{"n_layer": 9, "head_dim": 64, "norm_place": "peri", "init_std_down": 0.00602, "schedule": "cos", "train_tokens": 135200000}
Each number is 128 + 24 x the weight over the matrix's rms, rounded and kept within 0 to 255. Layers, rows and columns count from 0. Numbers have three digits each.

# layer 5 attention value, 256x256, rms 0.149, rows 20-127, columns 0-31
151120117115118167156170129130127125129083088168095142128089097119125142145121108160086128093101
171130118128128074151110091137128127111125124127104150114146082104138103125162087134136147127127
101113129129136128114127133137162135149112151083115153167101116097143142136144125134150104109137
122178127117113107136152124116112124120102084102107147115120117159137111133109102128117117134141
139122116140146126144132128099116144143159089174118107147117129141152149118126131141132131137130
137113096152143103122138113137170129132129107077171122096139131093194117135129138149130093133142
133159127165091155107140138126124131117148106099142164144115111121088128152164103129126105073129
134123139139125106116128160125110132112163152136137105101130146108140111136135094095076144137119
124126166122099140119165117131134147105119131126124136181111089124155098143104118106157112154145
131133097165086149119105102130141139141097131120126135104108115108164129133154089133149127135134
102125105128121134139148110103151145134125115102134109151174165114138085131140140121133117118114
150123131135097132140172087152137089127111146117125112139140132118125147138146109166126143112089
137126162117119165120157143135103100130155157151110109152103137175139138160136112171129120156120
131091127128149137160104116112155150103133107166110127090140122141129138113103123148119139141122
121127124109150123134111135121112154149136119172120120127128100106166095113117154093122097154121
113138085139102104168149103169113126094099185124121148140155134150112140141126162151125124131124
108136108131113124156125133151143159093112136102141138138175146125132096083112136166155117164084
156100110158117102115109100165154122113117150092133119120140141134105113118099128147115150140136
109133106108162134130117129135054143119147149113127147124101119078165139091103127117108154089145
107135094130120143135152166147120106127145118133116145100116117134115143131123155121123130131118
128113118132158151143116098094111110131082110145148163162090128121145153124118147130144121117120
138147098109100160122104102113107106116148108119133151154140085143093135148100108078144113131108
117110117140110110142149132113128154132145151116132122117099145139110099127108128102145090160108
107117129090133119128151151099143104127099142144124125112117106158129089100114155105116151111189
149116137104143124125133142152143144126134131146116106103121146146130134118135112150150155123118
133113102127138096104130171115114132115130093190121139138103135106115122131146131149122076124136
142113130180140128123126092132101142097127107154126129139104130145113151110156149074107130170110
147129122112136139113125112111130137145117154121163136146105171138120114100126155138110125177131
092140113151127121132142152121139149123180143120160092132121130157152154149141117100116111130161
147141159121087136154161137157121137165126131110128138117163096135112165119121134145134133130130
200091120150106101091128134129100154143124130104122157121111114128125116151122105124128119147112
121133118146086090105145160124138161129149126114124153145144108152190068160113119149090133129130
109144128172147134138108135111144092111161150168133139108124122127150107171134117105131094150160
130122140125115189157112157129104136100157147136128116132142105138102127145131135157112157139124
133105112098075171140143151178126138106134103138158154148137144137095117129107090119121133137120
148111155132168083124105128122126116108120135109139146106106176110142112153108141132093086152110
177110114128167124116092117100142078121107154079122119138143086139159135131101096128117172109118
121118142111121144088140117143133139108131113119147104146083106124135129159146100104151119113107
138159137144106125141109099124134129124106092069096117127128117129114145161135151125143154137077
127134137138118133184155130147108117111157136126127115106185141178138113128102097108138137090131
134143152134131140107137132080122159123154133118141132130119182130138120153131139156148135135125
084135148146138113132159141168125094125117090122153115154136133095107114128143162110136136118135
102172147135119153148127132109120105172088122110134157142112136142112107116107162117093111108115
124143123136166089143135128146127134110140125096126122144160149129138122108126120101100122145149
109131135102199110107099143113161164112079161152075071123156152162105143112122134115155146113197
134125177137143158096114110152129161128068111170135158070131082119140151156142130100138133126126
117162061114075099149089110161086154113083102113136131066109120140156093092120093089134138133115
135106114130156151118107116088094161130117098090122141119116109121126110106130148175139152157108
117095135153157086160084147160168143155139126094106166124138199149134168102099131128100144172139
141131127113050149140152111152094145142085102049120157118127139167132145113127097120121137184125
142158132141122110144126160159148189133134112173104106161122113135128115086146132129097106154146
123179162124109109161158168122141109117091095128094108102154167145132156127128125143117148119169
124121160152120113131133053110131152144100115181119146091179120100090071142115159130122134122112
116139101125113132139099150134107157104085106145137095083149120130166067146118131125100145118160
097126132149140139132116197120125134106128111112181173074108144090106132143123175119139108126113
096078102068152100156134170159097131158118097193119122118135124092209132134118145112113122153124
153134080131139144115110117160165141152201141116182151140124145158090154140119125156134090127160
154126099131145140160107140140131135086123172162139094077120147112165139137154143157160099105118
096144165180087089126096146116117094131152140175145146136128086089093109077109105111133125120170
154127093167107118130102097112152105099118138076124144144118148135132094138099140132137139146063
118136168110139198089083148168109101092108130131159130109133130151210202130083111104131142140120
177127110114179129147106125159147120113128128055131134120149091143108131109117087063119168137135
109142092169115117188161128137116129126192129125117161151107107160089083145130090178156159112145
154155125140137135100138160113125160149184090136138140165083156147167103145088109119116155202086
156161153112119116135181132110158138152109137145116114122150161106128141104098115111159106132155
170192109154142127146093162146101115154152119143132123201116112133140119149139138103142104063149
122122154125122111124172118142112104123133090131151091104150122145121106138151099158122134131150
155170137111067128102135177176134122129186126102138145179141126109135172141171133153138103141161
110120092134125111095139080119205187107118109154140116103091119147093115146140096131131126149154
131125140149123122117145106127143059150072171091159122118108102110130176136139133123123130124126
098162132131117147096162119134078074136110111144103124164186138126102160122170121137180114162113
140151115151144104169142126112175132115158161180143133116115132113141120124140112117103141099105
123138121131124121140100169100132136139147104131131167107157116139124178121112165106132126082180
135159140137141057107086170167133114100169153132141120138136137143113122119150095139117111126095
136122113122141081126167082116074119121183133119199166142150146127136111109109094141104119121170
072126121130129105156172101086175095128166156107128130144126136106155115134129133118115148145117
094151116136156166145140119112110108097076135185080109136114125128090175166125103149158141136147
137110076126090127147125145144144141156162128183157172174140110111098120129123147134142109101126
169089132130185092123111118131127122083139152189120151140123124131138140121106132147150128131161
144124101181145198119149091153116090140135108119149118131093152125168145092142126130117137089075
140144141144127057107103171125083123106126144127170112129161110114146089123134120131133154133106
113127091100068122096108173100149110138117157123183144177120124112114142129146156128112150141137
073080120154164140115127153129098102129140140138150081144159121139136115116158144102136178117122
116170116138148136121118135139137152140111132151083134092141069111108148086114117106117155149107
112131117127107121173164090147105115121156133150090128121129114099108091154098097147155137149125
144146147110117118166134074137154142097150158113106168098127133134096131153145121083131107140130
108124089169108110101117090130080120150145134075080128081106098099113113134163126118149098150151
153103149181179115139073132153139121154070112058105104137143097083159111090119117132131088156137
154136103138119109155104145155160135129101138151144096116137102135109145127169088151138139141096
137166098119079153113114079152153107092146152067155110143123126163146118142096140076080112135129
104136110128125149130162173101111104162103111163110116119097107108102125158133175122095145104094
153146134158127126108113102139111155130141150116136191176151102108083097121147133112131120187105
112134144141141130127121095108158173155120163104119119104146161084113128137153167132137157133058
147159169086161140092080119136144170140120126088150157125099096110094152082109092153105113127125
122135110190155173115124128115129102103087143142097124142115094148140127112164118159147096115172
147101143166122151124127172107122141137097132184128097183174128149134112132119096164144148165100
111148101101123090136127151153134106133140125133138124121099133142133120169091079084115165108181
135160177123119078121103126131144149151121158154124091125100161145176094125102124110129166103122
140155107113109131116128144142190113145088130134178122198160134153167094144110175141119112092117
163175123165099126086095183086160165088159150156121113108139168104137086151142138126118118128137
138166126109093134129159115097168092141133165121125143148126146126109120159116088117107159110117
071147173116082165081107141166143112111142123137142123128097128133129117158123121154147157133162
097138120154127133150140152137120143159185124142107079112143117171128094134155156095130100157150
121171138199097117139125136172138156159130150102110097175167117123146148166102130118141123146177
115136114107114180097120121115116159124136143120149125101139092119125167095105174126134174165078
145117135120097094111134144112159108088181143170121155139124116124128171136143123140113174118122
128112076096106137118176128099168108087158070174162137155180094137096136173110131059132149136110
081103112165177131132144105153111131138169096117123126202117182102208104140109128130144150116116
# layer 5 attention output (transposed), 256x256, rms 0.254, rows 20-127, columns 0-31
129177116146179098140111101124152114128132152110131148110121116122135139076138105143180111114155
127108146097150159145134155138131145131134103143159116134135139146132112168062134124075138123149
149103113137156101146158182130110116128098124103135093110117136166154147154135124136149114115116
129181148121134108133141084143108159109133163107112119173097146090081129090147215103178126152100
146184096098130121152137141148157102141138163097131171124125121135150111171137141151129099131119
127125136115135091132128148164102079081066145101065155175144124107108154143101113098118099136102
162118169119177152153106098128082152160108119123122110099154124124130125102139113089130172124143
140129146113194139103082112143158129118116077104113138117102123145124151143142163124167105133179
098093124145111146134104149132159102125108115107122107109151113168118119131125163115157136102110
149157148127139142162156142126165099112130090131128143136147104102110154157145148122080133099150
105124107123144115146123127105130129156088147152098147074126134140112119120110131127061131142121
106085163087122174144099116130113095086096146108088064147109069097140125102091133088120135107143
150140088125099101159149104130138121127141132113133128133129116147165100139120143093126124129124
131152125142086155047120110153128129126125127103136119161107122120181111181150165111124131110119
161082143130091138149160108145117148125107138091148126126103124133073136180165119139125124101132
139073147063141139089134143136119174157121130130132152114088099116140109095128122134126132105112
133157129143128143127112119110120120179148130136112190137081076149128103162094169117121110108162
095100145093145172105137162128127138136111120167134138119155167114142133123100150118104171115185
156154146154107126100121132111133145156142115113117149149140145175098112097101160135130145143126
132137104095122129135123118141123140139155155106147143110155157134125130127108128138131138104115
104142110139171153141118142167137186141145128130150136132170133164094147118161149136105094106131
089117129132120146163119178136138129134132145188094100138111167125172116127144148141143158131147
156180129127148145131106170084093137146140120143158117144181141133148133132116104084129168095161
089171126098166151132148138159105162127143110134106124111140125142143128143149128142124153110076
099139124152109196119114106128187089113148060096149103128115122095120166123139140158115131164102
106122103124155134144118104121117123112137114080148128115118096122105111140135162112095162145126
168134132146103155106131141148120142133128186119139138117096165145104094174160108136099151129151
113116121133101129114113114156140159120131128146133145136117111072150135108147129116105104137112
154147152114144132158106151136167106070107154112137135161136129094117125118142117200155152131128
095123136121131123067169089163135106120154161116128106114131149101164124115151081065120163154135
107137132148131142155162114118160125158103154131132168143136100078142136138114099097153122143138
139119130096120140144142114140120121137119111113132143092136146132088126108143128113128103146132
134118114129181145097107106114141117130118137133112107163159141083096106132115128105147119102111
141109109094169139094073095103101115121104141123159112158152211154161124089118108118120140113131
149084125125142097088138074136143171109122156157172118134153122120155150153102114114136098130106
111085128111106120141113104096131129172084122118139097136123165149139147079151085148076114134112
111114124130122153173123151129122133114125151140115151130144182131112148126093135137142124094155
155134164158141120113104136148103116111143098131110156087148130153119117138120160171146132139113
133150141108129132157180152127152103138168207116144141118110111109106177145122089092094147132128
070117118105126141129100156161133173106136093126125107171129092125186159132106141141096146175134
157124124083129142143146110143138115147127133154137133141112102119160116136137149111143094156117
135116114177133103115150094117123134123086155172134123111095107133151125163124090146145138152111
142131187128151150172157149165125159110169112108129101192159118123102141127162108113169143123119
130134114115140132122145116090158182140106143140127109095141098116123144140123129152133074170147
154138136117196096113141162137119122112121165122111121103137114143095121136125119164149156097151
132111144124133114144098149156112160127103138126105142130082101109132163119138144088143148134138
120085111121089126156126094150125135099126126124139080098120122182147161100144115110119139128136
161108117154132141055083105123103111129098134141121151133090117099162126127131167139119140145107
150135111105159071116106132151142117166138137099078148153135190145092117114135148122101129141128
118154127134088127110148121101128121151088091085123130166147122116085151162120104106101108129111
105144133124170121122125109135088159109130153171089116113145100116113109089121133146091086102158
125119180170126155121122157109119140141145112145123140107137124120115176133091089139108138168146
116107124152129117120113110116100137089118124128099171103137139158131079145113168124138123118119
136128111100159155084151174126135111105137114140123105119160123142167085140143151095083105132123
119126146141141118140092147157130158134163153133158165152141146124130160102095161136095112116159
142095137150142154141167136170092147152108115144103126171158120136170161113131110089142162122104
105139102127147148107101117145117098129154156137167135112089166134139179117137144115135112093124
110145116116161175138102125137149145123072151160141143129145136112154162113121139099139114148152
120120135182071150095093134100144136154130148185167117120129105134093135142119121142114100122139
122125141140121146132122105126136115089127158098106095147137139126107112135139122156158145111144
130151168116111130111125128111122130146081165121121129138117130148179152155141097138130136124110
151147112130151113127098113124128113114172151078162158120155139159105153114121127099154145110123
145174117135112136101121138140154122109193126160131147134113110144113082140159102158141151143113
086079134172132127150137159127133149120120104141083124131070148141135115132130138136113140151092
139118121115126113117159112107134145141087151154107129117149142117136126079117125101126124106122
135171117125145145140116120075111126172192143099139131140128113096108117131148114131128129117141
150089093114116109161152146165099117143155135155128122133121112100120127135141129165148136140144
131147107129099132119120138137151156183139125152111155175122102131123084119166116155148118110134
115177131129099137153101072132166118098134139146150112129079148138122131126145100124151146141115
164148124092130128136138126106117121142097188059148114129132119137102125132136151131140099155116
152161116160103138109135120104120146109130131116095124173161121115117142124157117153164123135128
132159094133130111152129128133143092111161133137122126130114153116130162131106122122127138125105
170114154136120108115095124134120143151138145111134110118140112142097165168125158119132154117123
158142143128135088109083153106132128110160161149138138148127132131109139163143126136082139133139
121097158120108115102134100123107139139160155177143162157127140118138095177101137120135120116136
081145115141098145145187110095147156145155095094108108124140166123116055123126130116156123146142
133196114123161141120129184097125139102092115136131118165123142133107171142119088099142168130119
137159130113134158082145124158128138088138117144138131128143083130151098124129144130125131119158
142113142133119158117143131101103101135157154152139157137122145139133154147097163153163117153155
126159163106170136115149114139107141124144102137176139125110139152137111145146142168122146123129
111153182147095116135158149162123131154147158099142118111152093154124117119119205124169133087161
134128099139087122143138156130125113139121162117156120190139116118116142100132149137095119140156
123133115134146135115100113144143127134163141125102111149085088111163116137132114120136155127128
129128111149146121154135116125148132107116146113109119133117105142107120131097092115137148148108
132143109127095128157127128107169084153128153134108142124109120132114143202091145142122118136136
159122147159085106126154085114180090116112135131089111107101114111077156067139135124152111136148
138144093163113120105098107131109138104120121137098124112125122150127090114140137143131108134128
143110134168169129141116119151136116161130143081111143141177111137104146113116141119130117186161
126142073145155137145139161144100109116091152140136122133172178135120139146130105178157151153113
115158062136089156087107100156188138101180104115149108112147166128161168139093103079122147116154
131132151138146122118153156123127096146121112142110142133167117126104116156105117101103132135116
163137107166130168122118110128170161116093159094115137132129088116128107129119165141141129135120
113152144164191139137127078110106135147121169158109118140163161096125125155158131134142127118142
096140120097145098134100138103128152124137103161155152132105141150118113111098104159099157121136
143147140130133140105141132117106096126109136152130124128163133122128162112134154155160103154152
148089136146097151124123174103101112091098151146142130149144092112144109142144096125137101117135
154180110121100118140127149135077078093122110168139120121105133102110121114097103132095132153132
115133096132107139120129126143109114117126116133161093121098131132146098114110142109145126135137
117122096126141131084128129139134118109073129130157121168144122117157074142123190159113137129146
127143142192075147102083148142138117113152088124169084136114165105114129139169184079131131118157
156148055144097122078101094140162156146137194147129132132161164163103129112117113148113176118142
105122120161098148092124186106124130092120135135139097091114107152119147131120136109154153130104
109132074130128109106122123133110106168178109142145095171112102138107111166127112103172139156190
102149166141083126107133134134094134140123127064093128141159149103110106127122115111122141121136
119113147101090175114136108147166166138142109103113143117110174101113148139136181106146141110108
116119122165126136130154161139118144090128103157120129121139128122167147111129110157133138122123
120149104133086140113177135139131146133123088147141121109155123134102135166091129081110163099095
123079180141174122142149137139098124151123121092135140151107128172141118172111105127142163147152
# layer 5 attention query, 256x256, rms 0.118, rows 64-161, columns 0-31
153158131132131115154137129110121120118128140142138124167142155112127139102114138123123108122124
153134144131117137133134133122122126125118142140124129129127144141117125137127135149136125113128
146131131142134133122123153148123124118138138143113119134133129135146120146141116133122136125131
133109127124164149113141129147107137124119146143145144125141119118140120127159123124125121148146
153132141120147124154151121151136120114137125109129138112159125133137118140149111161128138118141
133121136150103141136119131137131144102125121100117153111150111120131123139136124153127121113149
122160122119118113115128112128112129132103129124117116140141128125139129114115120118152119105131
148145163113143103123112108151160172117136119094146156117125113140107157108128132153132140108135
155118119142106123116127109127122099132139128113129107155104107114116129098127144108140132145114
104140141136114122147154114153107115115139105131149124122120122102133102133148085122123140141173
099146135137120133099135145158126113107106116147116140138144128140140146138136125106132149105137
152132114106119114125147117113151158112136147129119127142087132134138145120192103101129123115122
138170097102140132131126096106157116101106140117127118113134150109128125131148097136102122128152
159146114135148148127095116148147140131131120121107105149120097115107130079138119120137150109113
096123139154148119124109114143103164127126151094105152142118133144114102147121111148111127125141
173126143151111111121126084082149111104145127130130113121123149150131077133137118142142146135132
090072151160135136105121130151133170149080148122121111141119129114106181152108117130137097110106
118119121120135099149147102122111172128148141124102144138131145142137094146106134148119094125127
117080140090097127154127113125133152112154115118120119124135126141141112111116136124102122123138
138106127157156116118150127124137152120126133092146117147136169125143122113111065097126126176121
091083110128132123093136122182130148152110138057102119168135122133114137120115101126087107114130
155147124153133091186122110132040155124138110151099149127130124101132103137110127092128085103145
166169116144130127124170119095165196147181141127142191144148143171155081146152174094143103152111
154065085165076089144109115164148159143084126160170178123142103173129152102084067110109125232162
161120180143058125128169121086124109090130140218124117184136150101097132099068226141086105086150
074175104121090107125186144131138107183143223100173162113125091133084066203116147140111190082218
131176076088147083111101111128147116087147092065094147151068164138124117122177098117192057146145
136169131110065098150111192052148107157112139186077118180132127195160132198137116175111053154105
163050138154149119099167142132150177110100125123157070122100174094151165123172102086113089093175
126140118093105157064103177136110192204154202064173190099184076113138071056124093124135119102129
184116173175127091188158198170096136112113112082105075171066177165139130134007102056126186189138
249168027094084177210140145144094155150182167127082187132111105078088094115148108114105115030157
124136126111127138104119164121111103125130114149136128117132113140117125143091115172122124140142
107108125117126139124123132109127154139109127120133135136104132115105110174095136144133129105148
122119133118109126138125154133143119130132132109138144128129124124132114126119131146131127113136
101103119123113109119126119125149141150129148126143141152151116131125145134132118097127121152131
099140144133125126124097142135125134125134134131131118134129117120103151124119134122132119134133
118100104121095132147120141105131125124119151137091146122129122109137142132148108128112128138137
132128130129131127131170117109125146155117138144145139138120134146122104139164096102150129146124
125092128125120144144139128127124125119148115124109147145099137133137144116126142113126110100135
115168125119107128135115122150117150113153124123139132119128126154115134126111119169122152116140
109118131132128122100132134145112152132115115148106134143123139127132129150117146110126108118125
119133127155130126133117129147141152135126133113111124140121141136095134122100121143128108159102
108104110118112117112160158137129125107104121145121140134104134124124108131121150108132123133127
189146108149120140143147161093125084133170095160157111120137122143154103102165139088158160142114
130117143094119138162147112111106133136118140146133150133128131120142108144121117103112147143122
145135105155140115124098129158124146131126135135126132116138130114145148133117135120108106117132
122126125158122098112097147162144106117121108086124119141115111135154109118107166160103107117124
127152114130139102104101113134113096153119132109158112101087108134097112156122149136117110126128
128111097111083105087118134157127104135106106103139100126099106124106101135144154136116103134114
080119086095115068117112106129154125086123095094088106143087129088149173168102095182149114153139
121139122126127152128156169103169110141153122101117150134096090114168137146107172146173131133091
128130125121175161146105087111094154134150139136162184152170147084099135076131104116120138139149
155129127098113116122140102162115171162065127131175098101101125174108131110074103110108111123078
093089121130137137139101179137102184141121197155156106159146121166131116077222147131087158092123
141112088125083108109107238062139182128111137184166121097118107095193159171061119221206051129152
101158078146121094106206150159072133091171126071175122174119148072093097131076100093129175202170
156201125171079068130213140138110132164132051139050164153136157136178048045136094135140068138143
135153156091077122121136149149193145150154135127104060169062160166176112197158126118090162199112
125168135158157138086103154110114226113104122165201080084097092167166104167089061151110132118063
165114139159143140119094159129203112051157121108130128130120161172173173200179159116146091110136
137185188084166085136123129081136165103121089104115129113106143137134121218086175131101068151130
104138101158132084068075175117161145079107156167094149143153115163110177146196137168092151086181
136116118157099090142075106176192119085111135125157114153206151083116199142119063141103161200132
141121115144148130146067137123109184162090150114086138133115155127109150143080127161168121133114
124132148096124149127138101098134130139116128127095152138128090138150166123133121158123105070116
131126094102169146113094108150108124154132135141110068142143147132114119078108094124102120137127
151134107103112132179131132102164138113118130110102142134118118119154117099112115126106110131133
152081142114126133147106120126121126132148121120102123128117139147165152159044102142145129106136
099148108112099127141108117110106146141091147127129103121154129103115129169064087105145123156124
116124150095164141129115128102158134165199132128105167141139174137150145140128122108112088089119
106124122113149130128147130119130146153118153166117126128123097145123121158120119132103143127148
129146098140150118141127137130142126113162096138163095119098125115099104136171094120125170129077
121141150114119098141145146096152180148086146110141143118113127145126163125100150146109150115146
133136075138168127132136138132135113137165152143141150147162153161144123140153104114101098155123
130119121092113139141146123122116123142098125114117125118116116131156109113146151176145132110134
118107145108146120164147177136118110128121110122130101116121109122132129168120138133126100129102
129133105162154120174157130092135123112202118139117115105121150128120119151146125142104128138157
121123131149093154112120128131118122106116170140130128139105152134144128134118138156136127121179
114129105104118126163145147130120090163123123166106177111113133113094123089124119131137138150152
117141153148139097095145114150131124125098103094157168150120121129132116133135126122113103127107
129144115104125184114083139138130105111144121120118149131129132135127097150122180153147127134156
123131064153129123115185108111121145146103131110098121146116127141130164139133126137128160134129
132123108104148118121131106143172154152136086115124112164135148091096124129121113144130134085079
126092127142130104137047103119131123135113120139145130112141125135127160086103108130117126138142
148141143136104151133140151144115168133145133135114091178084172141110129106123079093132139138148
112097131112157130116170145130166161121134150125102171131122141123150112134166169130121137141128
147084160097114134069116151144132114154137133123114119139148149094139106142099163089110106156143
134120129165132138149110140120135129130149152125164138099110108115139102134099098093134148098105
175126124087140149133096085097150089110081116133128093139136116103143150117129119133130134157101
128129118140141122133159115129148130159143100107129157151141134147105141160114144164156115118119
158123098150108131096139085140168146127171131160087085123103117116111134112099104130133157127152
152109132126081110136091118118141119147099063167131144118138172152174155140084141135118116152173
140127081110082153130142116107133124124140107101111151128152128156116122128108105176111134177164
120088160095136154150155138117142119100132118110150119149142128137159134107121142116175113130111
124161121134161129097124123153155105105129105122156094165145156122168145117110121167124149138167
136107102163165138142110172107210112121190133155164099146119173154146115126130113126152147154137
109136132149124111152116125115151161155096164133147168143096161148120130144135097130125112153118
# layer 5 attention key, 256x256, rms 0.122, rows 64-160, columns 0-31
104134129152168154129125134132148159122124126141125162118115146127118142135156135127118126140145
096104127113124128111140130141114150153151117117122148107136140107132117102133145111135125130104
113125149144113119119121118112117130143131115132137114123137125123135128129117128136136142152122
146115132107096151107104130113119121109152127139122128141095129155159136120080124115128122117133
137134094147122133140132103120136127120126128146129148152123116132117129119129111119139118153133
135112119137126138129128096117109133139134137169139108135127128120133114099141118122118128140107
139124136131117143091136137144142144157165124114129107100153133120125152145102123133137138119149
171144121122137134110133146126115117126165163139142109088128137138145137123177103122128144118122
102140131105128137135122135149143112138147113134157129076118122135153119159110113108156127109137
123126094161121129136141134134132121128143132105140130113133144140144113155147148134124139136140
143140131167175122142137136126127143164095111139126133109117122117126114107116143139140125145135
104152102063115123109102125108136130116117143142116135141128108122110137168138116128092103143090
112136120148128134152132134150117141130146139112127125181127098126116164133134108172153112133121
148122072093142153109144131126133129110129133114181148073105129148114108139138148150125142122126
139148131138118098121164108099124108114139111116099137153136126124119128105117151130141124141147
109119127103120153137091143121116115139103109141120140105149133132116147153143105116097153112124
151139107124109103122161137158135155108127123134102112109101125137135124081067149176115151129115
164123132183079137144146099107080174177149116125083114183132089124151169115142110132082186115129
151196131105126132159106124125113163139106124087117107096099116112111108134081115178147119085144
098156142116132094067108129128135143149101142130149130084172139136105127161128084109115039183092
116160121124129076111127093102097154105106120106124115159102109124092144103124123133092157115145
093139139159123134086057145137115039105142075145071166131131217095140138105173187125079187145140
126068202114159114163102159104085027130148099131148185107193137061102161192124108109122165177105
132105186099123088162121133129148098134138113110199145145114050105117112159181160104121136144134
152135145171152121222154063092151101162134056128088092142100055237123163114097162168152086130076
048161126139143110149072123174158066045127129172101179157140097220130129127051171162147116118127
102187123129149136110072072165159115102147100147040176114139253138132156197130160188138195188142
106128141136133143157099185150098145137127107155073184093070085144130108084138118105157048109073
178097177177156170167138090153181158161123177145156069101078123104144161177125041136131079086124
095157112127064204145118147177180184122145164146170183077149211175114130143135135081067070122108
136098148105077085137159133091128176064170091140184148176118085076123106086057126171162094154155
163255142119152127126162153175125079144147216104083137146107017126144137094094087092162168126118
129151143103123129137117140143127177130127118123109143120112129134132146128133141133115121139110
146130109143130124150115089137136120118129140116108123137134096137137127148117137111126145150142
143137121120129113148133137141158128110144149154093119110138109117119106111123121122125124158142
124125097129151136125129136115123131130138125125137125103134128141118128159130122135116130111110
138114122134126149101112126117145139133132113119150134123135140135126119147109120114128136112139
116114126140152125124152139112134136121143125113140118109148144135127128125139150107121137123118
109144122135129118156097158137130116127144122121147113124120118118108145136143166110123122139150
125126122139124121146135118122093128137122165141124130127131121107143112123117115121112127143124
131110119134128108130139158107153130138157128107124131096142130123151157157142145110130126110117
123124135163100116122127144134141122123113131145109131157122123120109137106115125146144146118144
141130141124181132118115158147117124109116126113148120131126108117126133129125156128137118127131
133119142128156077100111098111120147135120129153131140140166111132124129158114085165098130132133
129149128125119155144106124118139099148129112149117097143127128124124109147168125083120113121113
105166124159106110143144112129163109133098108122122131127156141109130117137167110113129120100108
101125121138155111143121129117125143125126163121126111122122092150119118134138136121123116141134
141119140120129146140116104094139120107126131133103117148111119119125127138029120133137149127135
128108111098172111159149117074122132107141150101116136125113114169093105106097106146137121135131
132137107143118143137147134138140126100145128131138081158117130117153144102102155109160140136105
100101159117128099150106169123121076084148089089145156125189179073116162165145096129103113109141
132149133098153143134094102063096112137123121124093193117128201130129149110077083152140163147174
109069094097106144114099095127115180098172203118132141122122127196122162105127119090096073156122
116148144155110081109207116112104173093146137143107133126117105137109125121145149096090138161130
087048128163194167105107120110084147130168112160136096160163141122101131083141157095209156174110
087156141152114085079126063129144177159111209130174123103136144181113153139189080092106000185104
174182137176078113136150147136122111085137063160140088192091141093099106108089207143137141092146
178150132111148148123188143091157137127107189107217129149130087128145143078130203164217056182109
110098106124146187102083108167047109094196190106104113176103077135139142097074079099149000115129
086179121136153074170193104045150211108097204127144120116095217167098163142191099180106130092143
094090165133121167133133184135136084122173100157173098074080255127122090180137073085162040141132
128182111167176038168144073116112145057101100110239143110155174163152139094150159138071200167156
065095089219066146103099147042092093186148132137174122092136185118062173172112141196061123049153
141111113099152121085127118151174130081125133134169140224109124047089117192099068047182112163089
115107095125123134148126131160127168134116132115110134131110090128129131139110114107155119140096
168139163149126124122098132159135137116120138118126129129108145154102100117114140123151165109137
124140143122141120157149166112124114136131148101129139099144083141152144121149159118132113120133
140108100126143138163121127158108137116110133112142126112118140119147128140099152132153135129146
127102144126154163139106138099141126136120136128136131140142131112138107125165130132131132125126
188106135170128117079086129128140134131111130148155148172106137140108139112166157107133148114121
142112110118154116108113119157136135105084151108115127138096150124074140156099128120120135165136
135144109128146106120147157130130144110138126125126165133081103134134122145124130116138139134114
140137112132141127137110099143130140158133127077091133133124150136151143134124137167137105093152
131133150092145158134118109150115112092144119164092109119105125117165093123103096131129131124110
115096137153109118140128112096109158086133159103140120145066127101135130147152128135133139138104
148128110160094122143176125152119101152146148135141156124146153107105150117106140117126133118136
102159139138143127104131138118139124137124152124102139126123142158107132134114136102117098087130
109124107105151142145141118129154124127106144114109119122084131119121134126108141137151099139115
122112130117138144131160129151102117150112104113132125126126126121104121137148141133085118138113
155129114149191135070128096136151144124122139134144112153134133129139097112100101153103143118137
150129100101131124142142136118114165138149118167116115126138095149130121162133148127155124156101
136139117126147108127162116101107133125105116119167107173127133070163121141131085140113105191177
126104146111107117106122140128150107116121116151131134114139127127115125139095148156125117134144
124123143139121146118095075088096133115145161131115117166107142113144139170133125128116130134163
186137106129175120081132103142145129150130097128118111088096133142109108157146161124137118122100
133102119155125111119101137115122167136085112124122159144091150119150097145147135155154164105124
118133119124097153092114132109106102161102115090099127126132130135122103132119110127110151138141
149139115124086081136185137110092122132112135094135166142116113144170149137134116137143129130097
127165124109117145099094115124174129139101096135103140081136152151121114156130123120094135126140
156117127132111107153183148122140122132122117110127139102112122149152124102154125126110110111137
111094125130145123176138159131131099075149127135126134143100115137156107120154154112102115128132
105125155087136117165170132088130142123126151119127137157149132165122135115132131116144139115132
155162158153145130125181119092153073094127125135127113148116122132155099159162130163112086128118
139107147106094111170127157115181126107156130131109120098116135090134141114104138121131160093144
108120097132122131095111133135097158151106127099138147101122127150125141100141162106086132097124
127114125100129104103132114136118109150113157110119143137128134092118118152126107133126112131103
152125119105125104158136127103103117144100151136113118103142087135160149116152136130124096109127